config.yaml
n_layer: 8
d_model: 192
activation: "swiglu"
qk_norm: false
init: "normal"
init_std_qkv: 0.0303
weight_decay: 0.0
lr_head: 0.00508
warmup_steps: 200
decay_shape: "linear"
final_lr_fraction: 0.0
Each number is 128 + 32 x the weight over its row's rms, rounded and kept within 0 to 255. Layers, rows and columns count from 0. The size above them is the row's rms in percent of the matrix's.

# layer 3 MLP down (transposed), 512x192, rms 0.0498, rows 82-103, columns 48-95
size [104 102  99 104  99 106  99  99 100 102 101  99 106 100 105 101 104 101 101  95 104 102]
[[118  99 143 182 166 139 165 161 115 102  94 143 114 147 135 155 145 158 154 143 131 146  88 130 174 123 127 151 143 136 145  89 178 143 160 143 144 123 165  80 160 120 136 146 132  94 128 150]
 [ 49 193 211 169 152 103 104 125 123 179 147 132 177 124 125 138  88 155 122 189  77 132 152 179 103 195 154 160 123 177 164 157 110 112 123 166  77 126 127  96 147 142  98 106 186  90  88 129]
 [157  94 135 118 115 101 136 105  65 100  92 206 166  88 170 145 113  84 149 179 151  83  76  92 119 152 162 144 150  78 140 125 128 131 114 108  73 136 171  95 156 136 138  65 151 161 162 121]
 [ 92 128  77 109  99 135  66  95 148  85 163 161 123 125 127 137 131 158 159 149 176 116 123 111 154  99 130 113  75 100 135  93 137  98 145  91 159  99 136 143 101 171 156 162  98 110 134 107]
 [118 104 132 179 146 148 120 187 110 124 156 106 187 124  24 127  94 110 135 125 128 108 107  61 164 152 111 119 149 204 101 136 140 124 182  92 108 125 110 149 125  98  74  83 101 137 108 142]
 [ 81 125  66 125 145  58 129 153  94  87 166 124 112 136  79  77 149  92 144 104 157 141 127 149 129 111 158 120 123  97 164 128  97 115 125 150 108  97 122 120 135 162  71 116  86 187  94 141]
 [106 131 153 156 100  94  97 120 148  63 160 155 129 149 181  94 134 115 138 175 166 157 161  89 144 145 153 124 188  72 142 128 119 158 178 148 174  78 129 101 135 124 100 163 104 143 131 140]
 [107 159  92 102 168 103 171 124 179 148 167 119 138 100 123  71 146 138 122 190 163 126 114  90 139 144 119  98 106 139 118 108  64  93 105 146 108 154  81  69 102 133 128 153  93 143 149  98]
 [148 148 133 112 128 159 140  75 102 118 100 115 146 120 148 115 140 152  88  97 139  76 122  98 127 140 179  62 133 104  73 125  95 111 132 135 120 131 102 133  74 128 158 167 136 117 152 184]
 [155 137 123 130 102 169 129 133  79  96 145 123 134 159 136 154 124  69 141 165 154 121  48  91  84  72   7 154 113 148 122 180  79 126 134  73 104 108 123 106 152 130  76 152 116 118 189 119]
 [151 170  85  79  81 145 104 133 109 114 161 135 118 119 110 151  54 124  84 172  87 118 126 148 172 202  95 128 127 204 149 147 127 166 162 200 180 148 106 148 169 129 147 168  84 149 159 150]
 [107  39 129  86 127 118 161 117 113 144 120 167 102 139 140 152 117 173 127 132 108 125 159 172 122  70  94 127 195 174  92 112 167 151 114 128 133 172 170 155  54  75  99 139 104 106 114 142]
 [139 139 114 165 105 140 112 167 106 153  99 140  58 103 143 148 120  85 146 129  73 119 147  81 151 143 178  51 119 147  83 166 140 139  90 139 115 127 110 103 117  91 110 187 121  82 132 152]
 [171 167  95 138 103  86 115 139 127  95 138 198 185 116 183 194 159 103 184 117  93 110 120 134 135 116 159 110 107 167 127 121 126 117 105  71 100 136 142 132 112 187  75 193 167 163  94  90]
 [149  47  85 129 137 105  95 148 126  94 129  72 101 108  99 126 123  72  61 209 178  67 148  94  96 162  55  88 109 134 177  95 115  88 184 123 120 194 139 179 174 143 139 106 199 128 146 129]
 [131 121 213 147 137  70 155 130 139 149  69 115 138 119 108 169 157 126 208 158 128 155  84  97 181 177 145 142  89  72 146 136 168 125  91 170 117 179 131 128 152 134 136 119 184 117 174  72]
 [162  97 114 185 104  78 118 137 160 171 111 124 124 122  77 118 120 115 125 153 121 134 128 107 118 117 149 143  93 163 130 120  79  74 119 153 134 136 140 103 108 150  39 129  53 118 131 106]
 [163 127 128 179 126 152  99 136 110 108  75 141 116 168 125 138 168 112  90 166  88 129  79 121 168 124  92 175  94  35 151 131 199 161  51 137  81 137 129 109 124 135 176  92 178 154 125 100]
 [128 179 132 133 120 111 129 126  87 156 164  94 102 118 100 156 135  88 131 136 206 106 137 158 135 153  96 112  49 176 132  98 121 166  90 119 138 136 214  78 106 166  95 144 138 124 170 130]
 [130 143 113 178 100 125 177 138 108  65 100 114  73 166 195 134  98 103 106 152 172  66 109 140 119 132 152 124  74 155 101  94 145 135 138 160 148  78 120 142 141 129 153 152 111 164 173 162]
 [110 113 180 167 161 142 102 168 106 147 188 108 119  94  87  88 149 192 198 130 110  75 155 135 199  88 116 162 180 133 128 144 121 141 118 162 116 120  71  75 122 140 142 125 165 124 105 177]
 [130 124 181 164 143 115 119 104 175 154 133 128 129 209 153  98 141 109 159 126 167 146  73 111 153  81 153 116 157 131 211 124 118 189  78 118 118 177 156  30 131 151 161 122 111 114 173 168]]
# layer 3 MLP gate, 512x192, rms 0.0868, rows 83-103, columns 48-95
size [106  96  98  93 102  97 101 102  95 105 102  96 101 103 103 105 105  98  97 100 107]
[[185 180 118 154 115  97 154  76 140 122  99 100 169 127  59 143  76 106 122 159  83 156 154 140 154 148 155  99 131 162 177 116  96  95 126 152 142 187 143  92 123 150 105 167 119  79 159 113]
 [158  88 145 141  96  93 167 156  91  69 145 157 167  71 147 161 116 117 146  99 136 127  99  92  38 140 133 131 178  97 129 107 157 136 135 125 140  75 138 108 131 151 102  47 150 166 147  69]
 [141 162 134  28 113 132 114  76 169 125 128 143 199 104  73 148 149  96  74 111 157 119 174 130 173 100 124  80 142 108 131 129 117 158 108 165 114 120 140 157  84 152 111 172 172 104 117 133]
 [183  93 124 128 122  55  83 203 113  84 169 156 143 123 143 134 144 150 140 178 158 207  74  50 169 130 152  97 142 162 124 127 127 124 122 111 125  95 124 160 116 161  89 101 101 201 111 114]
 [107 126 107 109 117 175 137 121 167 110 133 147 122 158 113  70 107 126  74  87 103 126 177 182 119 102 103 130 173  85  98 181 153 127 168  59  98 134 137 106 106 163 161  50 154  66  83  68]
 [135 173 103  80  65 123 195 157 103 136 161 147 144 138 137 161 116 139 115 193 138 143  90 151 146  90 176 144 126 138 101  81 101 131 123 115  94  73 141  61  88 119 121 108  79  91 116 166]
 [154 111 194 126 174 141 165 100 148 112  96 169 127 151 151 123  91  93 110  75 140 190 176 103 124 128 125  89 132 144 192  39 150 179 126 157 160 138 144 150 130 135 139 108 211 118 176 157]
 [ 81 159 185 154  89 193 114 119 135  97 118 134 120 125 150 127 108 136 186  95 135 110 168  91 162 140 112 188 144 123 161 110 200  73 135 124 114 148 120  93  89 106  79 138 115 143 135 121]
 [235 133 134  99 134 181 111 102  79  79 137 108  92 196 141 154 127  66 140 145 113 162 132 147 125 109 171 136 116 139 125 146 161  95 146  98 156  30 114 103 127  82 131  81 121  59 169 101]
 [147 135 107 105  53 175 191 134 150 143 196 129 126 140 111 103  66 155 131 163 128  70 147  78 108 169 175 131 145 174 155 130 113 151 136  98 104 137 117  91 134 132 179 144 144 145 127 170]
 [147 208  33  83 144 158  91 107 160 198 144 140  95  94 196 119 163  89 149 183 117  77 112 131 149 115  89 192 139 120 178 131 141  60 131 106 138 115  29 130  75  85 116  67 150 129 141 149]
 [119 141 153 164 115 143 110  85  66 153  86 152 142 122 134  85 119  76  99 103 145 162  79 117  94  87 131 130 136  67 113  48 106 141 102 111 143 157 115  71 149 100 149 140 112 183 120 115]
 [146 149 164  86  54 137 149 170 185 127 176 170 181 151 130 149 102 181 177 155 142 114 147 132 139 108 118 150 100  96 107 126  98 123 135 169 135 211  86 112 165 106 188 109 141  93 161 203]
 [144 127 164 129  92 129 153 119 130 130 134 116 131  86 151 167 157 126 105 119 164 146 148 149  92 132  90 105 116 186  94 116 167 155 186 149 121  83  83  91 165 154 136 140 137 136  78 140]
 [ 87 139 142 133 133 157 162 133 103  93 103  91 141  91 139 119 131 101 157 168 103 185 161  77 119 181 133 147 198 143 167 181 128 154 131 121 147 100 151  89 180  98 142 135 131 143 133 154]
 [145 170 140  81 159  97 110 159 131  91 160  90 126 100  92 131 114  97 161  93 144 202 110 151 183 158 144 117 149 142 195  64  85 122 133  97 128  91 111 148 146 115 139  69 156 151 114 121]
 [152 181 159 169 146 118 170 113 105  71 145 116 168 145 116  89 176 162  81 147 141  89 155 115 165 176 128 161  79 145 144 131  95 145 155 161  85  65 157 196  97 144 155 141  80 117 137  92]
 [170 142 151 137  98 167 135  94 130 136 142 107 115 142  93 126 110 140 107 142 127 153 188 141  96 116 168 148  98 143 171 162 134 155 110 123 176 133 141 152 175 117  98  65  99 195 189 109]
 [116 150  90  68  91 109 124 138 115  84 113 166 113 138 124 161 183 187 100 137 137 163 125  96  84 169 166 103 109 102 119 126 108 107 116 171 121 142 110 106 115 115  86 111 162 121 127 179]
 [115 183 144 140 134 131 166 117 154 137  74  92 148 116 162 143 153 152  99  91 118 161 130 127 144 150  88 162 190 128 178 114 164 152 130 121  92 133 135 123 164 141 156 128 172  88 108 153]
 [125 153  91 197 104  94  88  90  65 118 129 100  89 109 119  88 131  96 150 173 119 133 133 130 178 106 142 138 148 135 165  69  99 130 169  99 128  93 125 106  95 126  84 132 142 129  97 137]]
# layer 3 MLP up, 512x192, rms 0.0883, rows 83-103, columns 48-95
size [109  98 105  98 108  97  99 101  99 102  95  96  96 103 100 104 102 101  96 104 109]
[[164  92  78 170 138 127 141 130 187 114 125 130  76 141 146  92 139 108 165 132 162  92 136 115  76 142 114 166 181 131  99  99 107 165 128 122 187 148 107 162 124 120 144 148 150 173 143 138]
 [155 142 113 139 122  89 144 108 116 159 148 135 101 138 167  89 147 197 111 142 113 108 151 157 186 173 101 179 139 149  92 144 122 124 122  78 144 194 138 141 152  89 137 144  62  94  89 170]
 [117  75  76 148 107  95 103 150 122 131 122 172  72 184 198 122 115 154 148  88 136 172 110 124 102 183 173 115  84 156 113 154 123 126 139  65 142 146 135 115 161 104 116 149 111 173 126  93]
 [155 159 124  90  76 137 145  80 107 135 124 122 107 108 113 117 169  92 153  92 110  69 155 111 113 103 149  79 115  87 154 113 125 171 131  91 151 149 167  52 102 122 131 144 162 129 149 103]
 [148  83 131 140 108 135 115 107 104 147 172  76 134 121 139 121 125 116 126  93 139 184 153 139 167  69 121 100 115 118 117  61 117 155  52  97 126  88 161 161 137 117 142 139 132 129 141 152]
 [131 144  85 166 121 139 100 107 128 130 103 144  86 105 137 133 120  63 126 115  77  92 154  95 136  81 136 148  66 166 153 192 134  82  94 124 113 124  45  88  96 101 110  85 187 157 123 169]
 [155 117 165 134  88 180  86 100 151  99 141 113 153  87 122 187 129 135 190 117  86 132  71 167 121 135 147 129  86 174 126 165  66 124  91  98 145 105 107 114 166 158 135 171 129 173 143 147]
 [155 104  92  62  82 151  68 123 156 149 129 162 140 104 152 154 151 173 161 160 152 153 135 179 151 134 113 147 131 156 124 130  98 117 108  65 120 124 121 113 215 125  99 133 169 190  99 121]
 [ 56 104  71 129 150 141 127 176 128 206 129 103 196 120 163  94 159  75 145 124 148 174  74 134 123 174 114 141 120  93 152 127  67 150 100 116 175 146 128 148 133 149 181 145 114 171 172 140]
 [141 131 174 126  65 109 146  80 161  71 165 137 147  95 124 196 200 163 127 118  97 149 127 178  75 123  98 125 138 107 153 133 126 111 118 109 130 143  95  87 110  94 158  60  92 122 112 121]
 [112 177 124 134  84 123 127 159  96 126 130  96 104 179  86 192 141 152 125 116 194  89 191 145  91  97 139 165  70 149  87 106 135 124 100 153 131 128 118  71 133 176 113  55 105 135 104 157]
 [132  82 124 190  78 133 115 134 186 165 119  89 113 111 140 126 120 155  79 132 103  95 140  85 117  66  90 171 198 143 120 100 160 117 135 147 114 109 198 135 132 106 124 105 125 114 135 167]
 [ 57 148 126  89 157 173  86 106 122 133 110 173 180 159 121 146 135 108 163 147 143 151 140  93 140 128 140 123  64  68 109 157 107 103  83 166 126 141 116 111 168 120 162 135 122 181 112 202]
 [ 69 104 152 147  86 140 139 147 152 138 104 133 107 162 135  76 136  90 114 144 102  83 125 119 201 170  80 133 141 136 117 192 115  94  58 148 156 143 172 148  97 137 103 111 122 114 130 182]
 [136 161 158 128  94 141 102 105 166 122 138 166  98 181 135  91  92 128 134 110 102 152 135 224 110  89 141 106 134 125 149  90 122  58  89 134 136 164 160 134 119 138 105  99 101 175 167 143]
 [167 144 177  97 105 157 169  89 117 120 157 116 109 144 179 104 127 130 118  92 122 109 147 159 178 195 130 136 166 135 175 147 128 137 169 121 149 129 114 160 172 113 174 123 113 147 183 114]
 [141 139 120  80 157 128 175  72 103 144  83 133 134 139 103  87  98 148 143 111 160 186 127 150 137  93 147  89 162 199 124 117  99 128 166 187 165 135 134 133 112  94 105 198 100  57 109 152]
 [118 117 153  67 142 133 148 136 116 106  97 129  82 123 135 110 166 101 194  71 126 186 107 107 167 164  95 150 145 176  92 142 178  89 131 137 108 109 158 163 154 140 182 152 143 137  83 150]
 [177 122 115  95 115  93 147 119 128 173 108  94  72 139 115 142 127 138 158 136 168 166 204  97  92 142 117  64 123 125  83 109  77 103 116 156  81 139 149 130 134 100 138  97 153 114 128 144]
 [128 144 112 139  97 143  69 124  95 119 109 155 143 178 117 129 122  89  84 173 113 231  70  67  60 108 105 120  83 111 149 121 185 107 151 135 142 137 111 152 101  55 148 155 202 130 149 180]
 [142 157  87 136 133 183 205 129 116  68  63 110 111 174 134 143  72 138 111  89 136 173  88 104 131 136 178 131  91 129  95 142 175 131 142 122 196 131 101 134 153 136 108  93 104 160  68 120]]